Weights of a small GPT-style language model, trained from scratch on English Wikipedia: 1401M tokens.
Each number is 500 + 50 x the weight over its row's rms, rounded and kept within 0 to 999. Layers, rows and columns count from 0. Numbers have three digits each. The size before them is the row's rms in percent of the matrix's.

# layer 3 MLP up, 1344x512, rms 0.187, rows 674-710, columns 0-127
106:418483417459523464484462442498552522503508471409579544456510498416465459493530487558530445504495553472474513507573436553465549501479548479442444420469426506443545416460465482451415452487450503495543527547482532500448553567546470545505518444524555545501558506492444377514575587452523470452477566426430546509580476614471433393581497472448444448452508535418447447606447521397411609467449
106:534612469545509503431466457534431539533507467532544386470477536452569534561512450548515563524455440586478433438482449480541486592559601424490506546493548442459537456456426532468434467548573449538454522483427454576465578560531495364517458543617474558565535484486487446490395553435491533551547467511542403558488517551534586522542557494570597530540452529473345494472482546499501515475507
095:533515477560552536480550531399450471549466510494509536482524478574533461483388498604488454471491557541503535470517586578424564539439591398471570609598521381500509450493587453536534524542458505536430474465537567511493409562496462481528422387530423470503440550536509575465497493414449484441437544468499486569551477505547552566494459504446462522568498489457432540517451505332535531491484
104:529383499458500504474528482534451500519427389424481383496419430611596421552589535468544435507492538543553447440613565438575506481527543455520473428509398441536501518514448504509493568509454410527384524597454473510451495437545536470582530555524492454521459492461509502541415437485472470514532446561524470526494475465511504489532431572616559537445570408407457481525547455553495437393496
100:492490504443495478515590528471492494549506474503551506492463527488533536496463508418520455574512435542461568510533400457516487521624578551573514581520464475411500453489521438435538473513504441568523435417486509498473479513417513533557557487552429501443525531489509503517439529491504480506579546524524465535526570428531417461498563553556511477502481520484550565507541518418441506577604
100:444453554523485479527488466521538478468565493491485489561556460406594415536480447481486515496455461440398560532577546551579446465458526452538447478449532548424534616409484557512490463412492518456438555480581531452564457430548525426484473514527445485476512566515477497550468547477574464402441613514514474504537625426495580414510510451513400453501452497582504531497542517389484519568638
105:449506381510580538487548491430524484554456389519498576482521530406377507495551461492452550453493499504530537464471551455518497548484520587477436487446479547493493479533513430451516574439539436444470507407507358560485463565412513439514402567564530469568518527453470545593432529473501559584493532495464474465579458454497463544494607553526509516480623503510508510492476539489553498510482
100:575530529411512458543466566482459436487530447551444465493518579453459557543404529445470496452458449445468471493444407475497443390444447451542470500536522551500499511438451509564470515483482532467522461467451523508466460463534406540510450465475440451532502482460520532618558447583483441498442489528500441507479526467491493500505555475502427506544518456471448497512515615504601570467486
101:438565558492509506481454470536505462466457549422526500499447465507533453497461553524534394508431515549465515497600535546509498558576503397397429494548479511504519444471537537500537540577420450473478444535387505436505593461516450497536463558578481467471460489442483527452418429611478499444520557564437470571542458523549508486436534479610449562531443520494499454462402561542547386523478
098:444515475532479391474543542574531541457528546518440535447499462454479463450469510467548498557503455502461484462465584488548509397487449492474535430447577443479552513489588398419476560422499567443446376464542389442502484512530525460507382614521515532494443530504518501473550492539376464551555576486462444450456456501490466537487511503508411447496524517448480514409429572480562480512443
099:414476454534509601467574458462488580513395440561513434477506503441452539524477429504501492452491430510487514494507535632398513600456515504508472481568457488539420566564457477416514484457542580398483583484511536463506579642470473510457418490520509534556421454522574532495457470452480429528484462534592506439551554588495520534485528491568441540535480579558511446441492496605413542493559
094:527482411475565543443474478541537466582502477565567512570582525520452444528496412634618462443563581550468526518441452421473378527432526512505591506551546472549514478433440485527492481521531445474446588546395450586529536447596460523455419574542574486490545472509581555441462515412470468548480508523482580479539582520484479535453516441514567482579440546581509513529426470517525437430547
095:528447440506506466535540406478470510495513547520510407501521474518514573521517444518424495545476562474518531445474480540503450434607628587465526425580547506584506450550553483548568556546489512500519443449487514581481582520464362497544479533553530581462502523439480475528545509448537515520492508457568404535533483631429526513486452462512538506489488528437375495461492526454547508480502
099:403440514432507492524567549380507484562493422478476475516504474470575500467443508481519451381500521508541481495530406478495548505537581486561569599488563440471506450519485437526441424474493508570500517443529507435494528464537393473521462604507497478533642697509480464490394514511524544527637580516456472574498483480584462562424470451413500495510472579520431569540520449497532579527534
095:503514609521557421476443554574528517501533545502489417485521474448380464455580508544503455450460554564501464531526592532525582461551536545440517458440411547540474512495514426551590477486510469507457466478593491497463432475490371456481607497416471436519506555513587451442502547459572510504462479511467477603501574485513442433561476494474440540495516485472451456443528495430491481523445
100:437473492487470527496465544440530535539513484527572478502505536426579545474561567532513430450515455554439531522518557442505475463467466538397440524395514467475510521555514561424509413467492471563445501509502494511392522558429530459418486535530480523530513512423575458552539472593444521426587503534583549502452607560513540450435530463601436492611532429503499467518512459606406444524435
101:557491498467537553514584609442414536599559484527484506455544563478525476488512555518531448470474609506528545430493462500536562475579524467463510531590532471549439489473473404556471569528494520514459547449516526495473466507548453489492505472505397501505465383522423567529430404561568411478531494474413663502527483546462522495537539560540434502454479521511458489489468528425437418490432
095:553400567449462493433533551453558537497455515549536499533592489485404467490443446398429527479497428500463458565519512466498435482436531503492496484488427578578652484504483530496466437523593490568430558428393446508528483501614519459394501508490532515571430503573449560556490406457636483551527544515509531407542447473474465476451489492536493449548448488468480540443541563493408459555505
098:440539542459439407554525571518546577502598510520455497474480509514500459529498532498487480504475509407443490504421369516446546581513519486472476538395629466435447530485518459517568576501570542451520535454506546440433428480575476564514503515563441426610494504472452445496454586462392490411491536480434501560482506533569496507508416486508425517538476555561523462455447455478504423575564
100:525500438529531537438515613472414485491428538564405491420522491407453500565479434592490486443518530545482589549418463441490508492427521612488502492444471443461454523520564535507506443508515529539543532488510567436563525459490550439470442519570445375511444526486536557458568425463529420493596494441499504506534417463466452477485496456462565554587507533485404566424481473514560465451427
099:591439530467515523419466572494459477591510483452456464494460459533444570410418530605506451503560467543459524466493457469488516508467528511615453529450471566439483509509509453570411474434560496517528489552492513579548474530510535468474583518466529572554561456454450502494449545648471508503516526418481470530552506495501562570493475476569547528477503483419505454478559562533501517524599
103:495432577453465473501512549576581542515479466427438561532528487595439485554504464574521530515492468541497429526490551484576494519538518499568604502557530483528428455548545469536462415513519409489517524514488568491512448475451447468465530500448519496507513488502534542526431516531480556497560528420576523590600461445534512434455569511530567523503543487536492435515443445499425468585508
100:526489432538502483552501463417503455534463469472458483561503564417422431500581470588470525517424488494534451506538539484472502619473481538514526505533516532478479506547429543547391551547561511613465518506527533439540519480520487433481439445569466429449558462459486489525435552450520416517577467591437538439518477499432533459501501488416477407467518505532550472570537480498425532475540
102:510516523582587564390539537367564584503508543598539583465450432469528634460484521531465497506596480466496608452470484557459582505536485594430591482590485493524534535608533534532550563471498508548545488505549478485539478564600454454532459595395594425468559564472561507449521467551480546543479514569407605561503513475510491494474610482530513546549506617549570540476420415512589544422492
097:453492517556490548564472465558548608529458456454573533458580495488523567473636460534500487530468475617416551482457544571456539469439482516570468407519520496512533493556450495443485417421521371434522472493479480393422502555501530528530471476493507570436458512542547530568471485527434536409538532506536528533437417427472490599524460531440429575558511586504479478552484453463461559571417
100:499565434432499523409403461489497565469516393545410494424501499472474490435574472491472498455561534476578485467398513407492502536452468524436449437497453450557440577395549414524513607503481430503414464487573540513550510432524516473418431457507527465611551482445503512492481538520507497516454412590591422555570556531467538472457476559505469499425503576590415437527500490609543594534537
100:532510490430639582434501495521495517567449460476463369476459517461488537558487553507508543424453504455465542563520514513591480537451497547558477559509488562469542466607553593459487529502558392483564480517460538526563543514481400493507414569408404486472475418417483481408431524585489601575500600513482431559528504436471450504484498493395511538499402484525541499494616505548535463476502
107:450467533536515481522427481524529449468486459517482425473546522546527537516554435542496487486447555493496513488552458564508565501405469420518462519548474517514581432536459451409398503507527452455409484531582625505479574479430529497548472527556477480381547516497564504545437463545516480493534482458531477518483496529521509475420608490552475473430518506536478509572506510519423507524517
097:470518430514441578448453512445535552519597547394485578586452534432548543577532509403551466549424515500449479442571556582479515451482473467501481513473491464441472399467421618540532458463513471496523450440566424591507459462590548539411455507613482473581483497608498504468523505487577439478444476510537414550579541480545493563501602445505521459479568610415593444467530429550462569445494
091:553554466598499558487467552496593414460436617431526479433538494469466482557373507482470554433534548486533435503530551481531461530547537559499439438556449531464476526495535489537572572460481438428480580553466480479559563475598497490531516462531523497469424458475523431511460340556499518506484630424554422559463474484511461461506447539472477514506463474529486566546528466550464440520436
100:555449444522501419476449495518490514598452481488507443448487468430513516473540349505535570496543539498471510540508535463500499586468385461527440557534502557456509477489484496532563430460568482487502625630569504488549482436445393560516493515556431564455508459514409374555534451499568479503440522520475526554456462419535541432511556502536488489408512441433531514486538473433579570489512
115:543577576507407543459577475499511506495472536533490486424469514498554464552472478514492618430425460537525506456475575568557379458531446459436509462430446482530509568527503559523521478523472496457524422507503529485540468508454514522594428551550682561478496455520549542430508499472479519464571490496534448485468493373585539497485516449445504506594487431483570426450524501578474510392584
095:470553545502476517545446479522516485498453526594441428397483509455459549525506523474534494477457467533480526519482519429529516553490446468508553554489491541468491607460480522467459537550626531451505558541440479525550496465460460541439501442510358570543446555633414416412488441524509493467488613484613484533462491526589435504587467496568553459586484523482488523491486532527476484462490
104:539501483510434584510493477450502357480595514522377497507495446501499501441510476510558523447522552554519572482492440570475483486454485532443457437504534459468479475548493515526516461409476432615514480457503499522453591483475419485459481425481492516536461582508492522540549494498484568473562472510486532485496439518536446511505548599570479438468498455406463486557490483484569460600551
108:533503549472534535518461540465568398578487435510509497503560493475554463523456504461485553493503462476500485436565487535457597598404545529554554521451464552510503471455469570583578513476558533473622502453483525484499521507506491470470515526564472507580513481531513451460384495481513487420422544480534513477461544507509483519480494507512597509441427461465466425409472500522517436472456
108:568551485393468507492515552478524535410472448505572482491459570438518542509545617525522604516493507509451411473458464556536424433537590553395489519535571446427426383456482418511494425516477492408469512553501470552603496480565503416587562563575476471439489530552520565441472484505552585565517558469551473493413530489508521511558482511592568492469456523458490457438484510534513406539522
101:501565566564464476584417557533570438518500527441546537398523443468553454531481543516473462569520433465507565449462463484518501444446607464543584472493524532553586531471498460535496371564482487417530526491556439523431512578438467538480481546471482455518458469530497556497471478466515565495571527470477521559347528567551549492446380510478557557491555402605455459450481387464401549528495
# layer 3 MLP down (transposed), 1344x512, rms 0.178, rows 674-709, columns 0-127
099:479522434463577454567520427434502581509523464508479510429417575561481399526549505480538486526489477525518475455578550537526489518518508480526480508559519469484415382474443346449422588511417530563476476435514496550455622521582493559550447486550589539481474374525490370503468467520506604470446465487570515584448528488567500417415460488450438446494487579558573526543525494399586480471547
106:572438547523431552509535457511483546461509480513609440492481526493614518529489516583577492580585450507550444557519545523540493465541562599459491416480595435507510430542499558498448452560491419520431467504414497442461519486533555488470479516523496599410466612506540520431540529490461531457567372582461481487597455560542470488439550547519551531592529525546442543502460558415510473521498
103:501446451461475479529539485460513542586458524375551468508503456567475480481370443531419462404466502524458504529568509461501473438460448483474430513529481489508549528596388425521489527542503448432459455499535468550476433470514478509525400527626467427506473522465523523555523433467526555491425572567549517516507470472550427529468472452564489522583483579515444549516549469466533571534465
100:449531501459532457452437585478381504563527375569523507447475402575557465487494501467447579548423526527467514481414515443482485456477489408626471445529403536479488459502543450511503528516528476499511526518476548373450550427529543505632525499505476460518512506425441516533481454509445519553444371449534517505504553548449417499527432499472523495554491422554512475537544491511480578455531
100:571528573451563516512493485558520508534550510451558420646515508481491485510492489444453514463433590591539530495461590422536578513449516604461418521525481428421476610479500463429518479520527488563558498548526533503520442348567465520462462479468509513532449357471467434463410489575494579548558470495618435542447438452494509451396425502480457501436543508523532517503481563482538602469542
102:529512490580520490392486562497505465633516514538518486529520537452530487540511503483647559462527565497433513475518480476464463589450527509455588479477448506540449508500502483529403459550457434533499457479543537479487483527491520569473504461441452468542498403503533560511466492481495493487536537503600624508543521410452591519513391419468465472557482506542468491465518470537536523546497
100:428520589582485570538508522402532467535516416473455490597525479487473451411498500551463466552524467422623515350525478459552535494488464528520468531528530566430427544450420421565479457520499542432432479526465525483450561468595509447387588544496543463518506520511507478521556405603503487576497545586581462525453447602606457485429454528536476499469478465495416456534567435556497542544407
096:546556420480576507543442488502461501472532414530580515578533546511468453522588594527512562538537489432526551465451533461478446457453431522554473514500430445468555519494447636520414481510537471500426416596500616503575429540532590581582504463548460534467484498541473467528505503435537401387540466554508482380459560498491484556481459464482461423450534395478561479492421520548607601577434
104:477475435459533458542547406534439433425505432592495473510484535498524414524587521536521548538493458544516457513420628462543501519559500515474532478437498528563467430480498518526604562439396549461496538545502555504489456536464493574509545497535472507537485500530512521456591527455505515503498530482526448465480493445577534586531508483482597528583429497574429592523457594511574413543457
098:455445519462515579481529456523445448474545526447514449641565530495466416556509509414482634493513445582565521503494391417487490514426514476504521535447525573445514490528530429453501548474544444498503467473513567634528525462492464451511564604467471461475528436547531536503591516634461544614556495553415495480475496539459512548594528539483533512443430535425526539455539537424469510503491
104:547545552429431496538583448422577471508453476469444554514493472522528477465465598619451549566450538438541437475457493504423474457415503434524463491518436489590511548484538544460525533389487531511514451511467456470508472563537596443546483448511602501440565519491603531493501470497402579526402465514480462492530617543528465496407442642497571472556521513524423543550408465508518466489475
098:561488403500501557606521521536439497505493454498504485384577450499509526552561532566622538417506450449492444474500535439580535488531539476446501491528465577553545422400467470504495491505561417473444510518482510604447634520493516467608509529388497453563592489454467490501500534504496451440500503402463533504475432474503578615472569385498504390491547462495513387605496482489545513513509
098:516572575470434441569449596538537417473555437528444500476498495508471479536409463433504619511479514475524500400438513483382493534481541436468505486484443479410426514550571427522455501522572518354446567521495528491549504487520409553498552478471498551431514515496460529485545495562503607490559545625407533405495562430442581528514506495560517540511514505531525440547533554541500472445495
100:460536394495540499645540435565513422542421561410430523461521526421504423515479471557471520498490462494489529451569508520466536560515487480515526470438516508483547573464508613517548496455477543524519586488546521493461511574564486522534562481511553498549527422485467523539541401565465554534458479394490513482449445417451466472527486544550469460531531538481495551453479442488450483430454
097:491502537473444532435526519493469504531532442413464399509539547447469469542506456437574506414503504566498409530648553491483570538488506511393488463449564442475502420532486488430556572518511446521519551523497534517462507406507523580472546473481548479457425472520496519574432623404530381485381519519470464558518519544434531549524524417589510490468471497482393524468583485488456455623586
103:495461421467424548561427532528544454551519509440558403607500540481515555559519601450575515418564467539510499511491449539456442430411530509564418553386511476441591452537541454438561491464462488373417426556514569532469454453515560533459442539481412506428486568498535453501547479545496544502619493478505555481477537463537534511408518549487468521405489478515463482467517514492443502563507
101:482525494467448417479552502441420515527561480551504481488538517505536535501573463433443557463471580466495448439466583417477547389386474486529469531455457496510492512456480450421486512490561513530437520427525508549484571574493459472407596480495446489482490433504447531483538531549534537505537505555424628572566516478515450559457599532490488529532527447473530510461510533494516585484510
094:493493576474433522516531516588611495527461477436536533564538529435498407503405474509560473466529504487482419474490452351499490476374501514536528468533509479456500444560503538506524527559580402487488464597529596495375556535442390599514528507513472502503451461475486551563507540448463482554566582537456491581466447518514484501540535456528539555477524576578442433539432482411444574509475
095:471478586567571646573527521548489435481546493543509546413537555533501565479530494485427549509506542497501447501496524484460467432482626518566571439564420562450511454536482573474448423521464598539541527554538468466584506486527408586456452417472486528440417540506521514462456552536481429543496463474506546465474490460543519476425547455577461446500557526394522503419391550471591579588472
089:523518513500453550475482442490477413537602489417546482525475557544500467450544603496520437481534439502524415411476489556501516506487510490450525493473491483464516514399544425572500623531499509510471485469519477505521533543498405567498584441433624531523578462565557520559435419634505561566453570600511561489562546474552520417535518546486489435420432474503465465555558498360501459556668
093:522436551497497600556439469471544502548465404602448481440443506561444546491492456399483441486465493433406535464546469440473488476518481491485585512532493457501472506632477505441524551418504478555549440444500493477440514532602540501561510537378509507535547552546487513457520558427521400564483484496516446432427575524494495530455477534526526478572542485505588426477450511514413544529542
105:441486536500522522468557441552573478572524429407503495410487472528484510458545493548513488569521550474526506533431432504493434481558541501419573579507504540399432456454522495472518558551490441545545564443475537475469476482438495496441518481452592565498516520559395477580430414495546463506512524484544454513482484505504386442482476609534519584466568517545481480536518476439534484571585
097:504490517452468488507459527581595453425480554502557493515549423392490452486474526510453494528492528566536497547478502405571564464544489528475486428473429487411416543494421519504438503552544497517540471609526431541491464510489534545512465521448467407387558537427525460497442464451473527509542564532440484503599439470422515533502478525456570540549449460605426511468447506438511572541488
107:442546444518515461460481447473528544481496526483562558460436532492441563458504522463413516536499455576497620439513583489482564555468390561515523506572487504442507431460460481617493469541514494543484431534505419460556430521497429430498481531427508402424542515409549501414504526507433480462457612538452557560453472513509472568490496488480506440550511453539478464494533475554477420516479
101:445516455466505564572548529481489553420498459516472518418497473395688480626452538425462430561561491565412520537462436525514511455555521511538513471479480475646527552521535533578491467511611489475520495429435548560426529521531461504502484540598492423534427465532540544506508527474462537575499444496519436515437525516500485482469455415376500501500413519534517406455585501463562521446481
103:459485581458509546475492488458572515455363485483414522494539557480471635499506517466457453489498483408529439461479576503359520437470509559446499431634510415487487471527560462477577485459584437539458523507509607529551495439566576500474422533451433466542593445508589519437480563521495513509497555520465517462496549494495484469430503512500464573490547530488517495538502437520470576437427
105:537390456544616554418536510556472478566441537485558546539468513438558501541497491498511456442419430545453502540561470457531483496537501456394598510492528501480501454540513438495537552379489515468440472435506499480546553443457469460533411528560522574599502435487452461423498480510574494416578530456464514520509584584526475532368484532435496566485455424533511456465542477572576492476484
101:471482481469537458493472568547535488526468529461541436499539509596553519498538505529538490511541513538612479562535486536474425530437481551507554517496484539478526516532512585511426476500556503524465526515507496537507566430490505504520458486577411509436471432484474529485516517521505530459539448462493590568371461497518558530565567471553539525453513490488478540469431544507486495486453
100:527495544535395551464501477488541362477517459516511455516443491427497523381551550532512533538557435437511555437536520556504483514475517546558529527451508507517480533510555482425543589508543527472469486508493421457489472519554536523486460420470585411507562438479487498511504477486509480585412527606478491554448522584601547569503471528475418470410507490480508434529511564530485553455434
096:582504508520587511396402488430485553531490473496520513426511441523566527528475455520537519486509535528485429483575495537504523464533484435449502507370469538421406488569524558541342535526465536539573484444571566513597424525536459504557515441382465495535417565469378516542484520498454491484592494561513501515581461556520455455414473445512352405446561546461530461456483519583502481458512
104:597563568480516470553334516544514511520421449524573478437422506466485477481457490527440458526412588462572535482486472524464474518497626561522516592604552510520483503446426464459495481408486425576524542477587492560498526549402526566533525498396457440505562564504487393540506520511465504395527530484547537536585628526545529466417490552490436596559493582508452433402512555463489542438490
104:624475507409435488512491453593464429547511502555512394498446485576593481589601476456530578488547489481596562558476530466471455507519530398428529492521357580448541547532456534444551496448457443429511467549536562527478497569454454530613508403485539431476573544512537466525542435455449524486478539618474452484464512415431503490458514512516471468480522483564545476422496492561568458462503
102:473400542480480532383547592440506586562613582539445505542462389510504516566473502531538490559441436459539466426425522539523553564503440545506576475514479457492445538596572444520571503398486533471473525420475477504519510417467508482524481436537538505475517520480484531560475514534526477505518532534457584567503495445402426531547479515546600504475437434519573487474430492542478479483427
103:504584427429442440526559508490499520531541464409532485358474495523403412572537551443501422558373534525481579483491507504483489504574583492473563551522486498579568419451428515498408453546509419435535519531522476417426496467399521477410526503552472584486479515499484446459475489602528505461489563501527493426497468550492434419563519537516461500504444553513524473482588492476508563464525
107:491390580521593589585442454499529448487426488646525443497534475613549486424493526527477484458575493542522454448550527445520401506481525503581489444526470537484477451513485476504526472539575436496531574392492427484592474445549497593390546553476504532599571456464511455522421526536494471467529529445546554372563482569505556406549555469535553509395510531503478450382477533529495590476459
098:475517518509485518508508514513549478463546499507528480515433591509491485490523485449498543381513455518559556518489539497491456546464526485439469526625442440513426453548494428528373455564550533467549476492476493456618410446478473498511519596474494366450524446515574467503513410512468480536411505467522503514584504510474486501573429569481454483450495445487416494515527506538523548519560
# layer 3 MLP gate, 1344x512, rms 0.184, rows 675-710, columns 0-127
103:597558499454469461443451463500535577603484439523627387530474518569472459522524507553497492499509562485457411456469451480526431497537535573513507543490541577493450581394537564524519511593435477611513511393437419512455496458507513515429517448529468513472597528459550405570449493442477547498520489542504472470496472523590502454507583522447459524567446411473477416618579468448503446514534
090:546488560532473537471508496512494569537547617529511608472491409520531465461483460473431502480504572521486440502363484521449490457539538524487441605494588519475513545530454520494453457431529440467494468459553525528482476447642511589539470602499468425413486462536484563490510537541414473562506463498478481463454518467428465563464468531523391554571505493542611501559488509470517488628504
101:483510445488582470418530523436550465479467561521456485536486485527535582504457564347427437584432537556538557539520416546374506551489524482504520429575450458548539517479541514451510576497518494466497483551469448535556477548517513557533506565456467362430512432506505407545480430625449517565488469465532528533515577475474506555505438540537455493505569456468520482537488571412502444478541
103:483515450485511452537491516413480537501594478478528437480516438490428574493499571514529610543397425528593425491489438462528479395491565487508591417593517481506403502506567480560472453400442445608517530482443537418430529544471555451466482619485434433542450415531481463529545556474517491472465482442542539596515518521460612555540544558483519492446426500565462439494479460454557378431571
099:517457516463553550439431519479517532568457451610523529542425357491411534519494600485437534541421456492565483482382533463580494466511445506480488535578367477554458452491537503466497548454542496511530525519422526504461473539517487391453553476523514453492513530602513504475450563433495569496443450509510492637546529533443521458539510509482547464450456476454474536492381442494426532537423
100:485495464502418369568542451460492554486482557523528463465465601492477551496543503562457389493476490512509512471491543442462482394535510503515526543499499559515502531485537394471511461495544540488483429483462559519538520550465487552435421511472552564403442443522457483469473468560521520523497407484552521408470556514531539430476524561508501514373534535461486450463489462542443479538453
100:533508452433486607560532403540461523501518504448458472424517461487497447513548484495463494509475493524480531470405487564462492428489543599546499490469402537533497525508531402537483474499494489498451435476481424484509596410526452467539510478552562567473406582448552486543483496565512479488459424569515516564445548456491476502446520488468533500483388487466462594540499437492514431385507
099:512508469480522547468472369442513474579489527524504478482565493483468534494476580567557528503397518522487567589466520515593452477530420502458544432439557541411600540408424641514437493553507399520474444518563456503463489464548508597483448411491422518487491465514492494376527411519478524511443469539455390459465588410468549502584440480456468445579516491512409439508544563499489525440444
101:474511463514561573513533521507410516486489470469513401474447546555487535515584452496521506467484478508421514509424564495506555389569472571468473457481489504513384459454488472524453545572531448466494551529427456523500449473446498443489430542507511506483519423530481495530566472474436506560536534493504516475516491526489360538549562527547429519536578433468535641486521518514439467487507
099:418495554543547459471539580532572474578546520519488499524490516494462439446491391476393452484499440468453514426589458495515470512492547604492579536536454561575472475480497507500468560509534463491481538527552507571574479508491473570365429503515513482549491514575475502489415475416586462430522518465552465494504459511534491449427653470545570516505522484489541495531522542509518417470520
102:465542424509512463397460531504492530443470473391555479416405532457501455542524440442463490561417457550503459503550620568436503451498478424515478466485459512410552554475503547449477494555472477576460550466568499479441555500468493501534503499403389519557520446424494557540481494563494530490548426419537445521601448505595497520460620497507536505396526524499485502478528477533427539534537
098:482558510491536476501485569587493597591454485490493503554521481514442475582488566521530514466560403475473559445422500402500506549473580607455481474496448525506452508494506555479506509537497608457414390473495483403594583452509481490493468507543459455534469459476454589510495471403494467457518466644458501455509606493549460523512484483581471433548572587504573590581526538469473442474459
096:505377523444519538595473474505458504506473364456430490490540500514467552471543580543425607417442574481556554522543517484487496510543483537397484665520554572466473543487492526533525531509475511509657542472506501435528482590514466474555471523515566448509485589561471489502535602580522455615563616419488538473448558506566472519543544510526598580523463520543506492435479525466557440473512
098:517506522461506552441496460517507434603511530465473489531524483510526555529593492553528533406452452536537493484520525521602519452445468554525493554458508549534542607420529504509525446590485468406536514508565478456531527499429507518493527489454472478494530514530493518650609593520443422446416499402465401531491492534431464478485557467493544461513537501561556441536514517480370467603526
094:472543541444529373547563441562529504529506444538499549426506510520489480526523539488400430553472478543491446474484483505515477461437525510492443547426497551510529591501457483510450445385532498543566442520565578530469456571466492548446446498559469484442460390524368533491400463475525540490490536424480461566435536559600519523426486499496508455559431566576487583445604459475468620552515
103:493449578525525533495615456533488503431470451501456507397406458584438529593509496489539541474480478447512493427491486493594528503501483478478504513469535381507535505491545528477545543542459534494500489432542506431575544502388579489463464599500485496460425555444488484601409492537568466556492537446506497471607465441540494559534461468560492507422606507491503410579498551552577490430494
094:531456523390549465505471596411492508505550496514556523461460435484590510482488559448559502493510601470496537526468512464503490470425499459534591536474560433597445524497532514540522469543533566431556558483497459436504503496454469456497501565466538448506449446513517543468438522532463575535468514478540492526554498532461502516538476589513510498590535431492486465474475555479553477437470
096:492358523498531517467455491472439459516387556510556521443526489444595473439484399524502496496545469514556544564463557558529550503484491521529551537464454418526576560488480525494433434493412505497463480485529592561416553503537513507490480484442457545433601511446547504533367494523516610537608483542549410486517456578550507472613476398514486448526506448468559439485527467468421481534576
098:393483548498439496471443493476532402458520474496498499516479542503508485540503503525447435519437364497507472550493486539443517471532547499495504518498455541463585485419590427592475591469468554457484531480520459586497575507537360516490589496438514563427527548522523417506504500593474501490428532498464565510521449518522510485461512531452547449333457497498537383504586439454465545573628
096:533460473468489558498513557393416532544532504441441581527485416520522525383546530492456460557583488540537522573411510502550458532600489523558565512501551439496439489509524480461506554531573483563510430525501537504460411453567585562422475507480559454383468450511493545546584493613503514415585498519443480454546561466533442485523406413491425445509471455477476469559539518559548526533502
102:528439672511483426431414510568515542564521520462391537518409548533472461527489417499453446507496535550449416496524511525434553418506503509500566484567521553478509444503491503537539448459435498454551517526490512518540438486525581497451495482472582501486462463442484519554477478536455591468497438393450591557494503558518461561444514476529448544514487551525532546422476536537467488485478
100:521589592449463432620522614593522427463508555485511461512532409473420545488486544513513528512533554483497457414534468429640515600495480525501426409465523489527487542582552523537447517585514511414515537476567511586547466477474514506505454544485492485531464518587427527528371611459467542473552552505445478520528523488486497518532440589525498490531614474521461455511486503409511462486566
097:574547413481539576448512532505484394589479510537436529576487441530519421479532556542418470509599555484464527458443577426516472457548469463512533463449493488494388547532564508458392474578458445500405469513505491547513500477503501522475428551501503504477530523550485472453491450470503390634497500500511490486541509509443496464451502499564535507379541577485440537613502484440514464541438
102:561511466405489536468525430516531524480564452561449416483451493552502455477453417568501559506477534504543442518501466488475508444547517531418493527491511541429482471534475518590544459528521617555424643470562404468542507561450491450396451506554533587560483487570559414570417536413530493488523447564458496379556489507523484445452521591526469441427487451484471486566438441573371427477544
098:593615470534493487450560539535450541458484496439400519509506435569528523482485388512509524492575560584477500483485497490476452551523517463469462519445550580437364571574550439447436442485475547524551536516500524479546411523536513364405482512416525566539550560523523515527497550483479528519518416559575406578454503547500624454506484656465455578560502542505433571525473449513500530536573
097:531459399601530498452502574426519472547510473492473487523491556525530440515513396439590556545527442490496515569504507548590455494479532474565430530476540472479589489525494513470406496478505518573491451471544417453587509549502448461506442475457516488482491400514462554450459472571624526549536465550465413432499492441417457379415426524511489569496422465511485486540483461483598586497567
105:597477545414458493558488576524468483419512470521465558516494567438555483444363573588435515581544556526535470471587515532443438549553466475482461507483561584543597457491553499368443566495471522523474510498606452509524608468520516499495504546620443568406498527513492500467521507489468524499508550472412561526494428543442392535521507502484499471383610506510507513549517561488520562495540
094:515448451517464574545564506425547588601533589456525488581540469474397431483421437587443541512536623433447518562487506609484568451530480584458444458465479422518479435493567616582496505513516508462488560564430489590503545483506505496414466426446480524587500514318448569496371522466514496549516557532410527571540510437462618488537636485500559455523517516550593467442559506468434506441452
090:532491431603463503500536551362505611557542504516486454514580532556505593425468487450619542523409471505531550558571501485500535465561521427551444493471461449485468445526466570442393422498503444503475529470470525530540494528442584494572540545464503461485492472521553492547610475498551563493521504462419533596597500473451471498511441471559509508495548585487521503502508560493529548431546
096:524465463518485521457485483460472536465534463577467533454413480571558503551530563538416494529572450477541519476461486556474567426530478462404540478475481463532515504486526473510504569506478564512435495472401466441537375553503653541497472493451500557453485490500514514429483475416537489512434511543468525445486492501573554584570477522480445462538484533481354586500491524511547563467429
099:471499498400494502450436511548536445472514444598540530495419543492518589477478507478412473462513453451536549402460526477601540507459481548491451425488569598479539484492521469479469505396495491526572443456528482492526461532511486553511519444500565529459474515504507531424530478528516579454462478461421504559425462529507446456462488493488433495586442572504427520431541488513591472493472
096:438576488419469463519582489523513496487497520456386528449579489540486469507485530507472508503569477477537443447600437480561522501545435414511479447453517579533471448503549547439572491454431529401537496503508485519544501480542603445531581464449562457557528472592464529509462618483498526364404502580473437565556462441516436496474501492394529547488577481509567475532579478491536496500559
100:518522434489553355621487616458539516470444554541439508463524480588528511576411488509525537418479410540527547462381514584531565446433560480417512478451452531434465442437460429485550479535530550405502576512439533464518478496455528540459464439415485629552495482445466501523491567517588482443585506529550455449512492578454472480523374591563469508497484390479472428542482526510576453500447
104:533428462513495515521536571491478518570446430643555511512435534536538444484461624479507510559489469545544561557496472521454509612445475434531558402445528530509524417492446445562584547499515437544544624522486589579563520481487528449467477500507423555566500579453465402535472436481571488475516543460501551490462510517434472676524510501420513497431391436521422464479516415557510464530522
107:466404395477469508491496472522524533562390487512517493573463567605472527479490472562471488479489460547554516556473448559563452599496495549538573477533500562576491522535446505533490518555521585478480406483592598494554553526557531443480457431424501502439523464526502502477469557484463514527490488402535503482415514525597551558472563483519449550521520507549436490477421418490517499595422
104:534435401551594476505432598542547577437560456553390507471547511500551488403498517585434480454558418494582489506514464433423536538496464479559511461591488404492493434566421533523524513533466433522455576447479457506447437436520495610508519533500472586601509550479498559420522480462493514568512514475462485472477541564535458502532523486510510490467372451499533519470497459407444405591458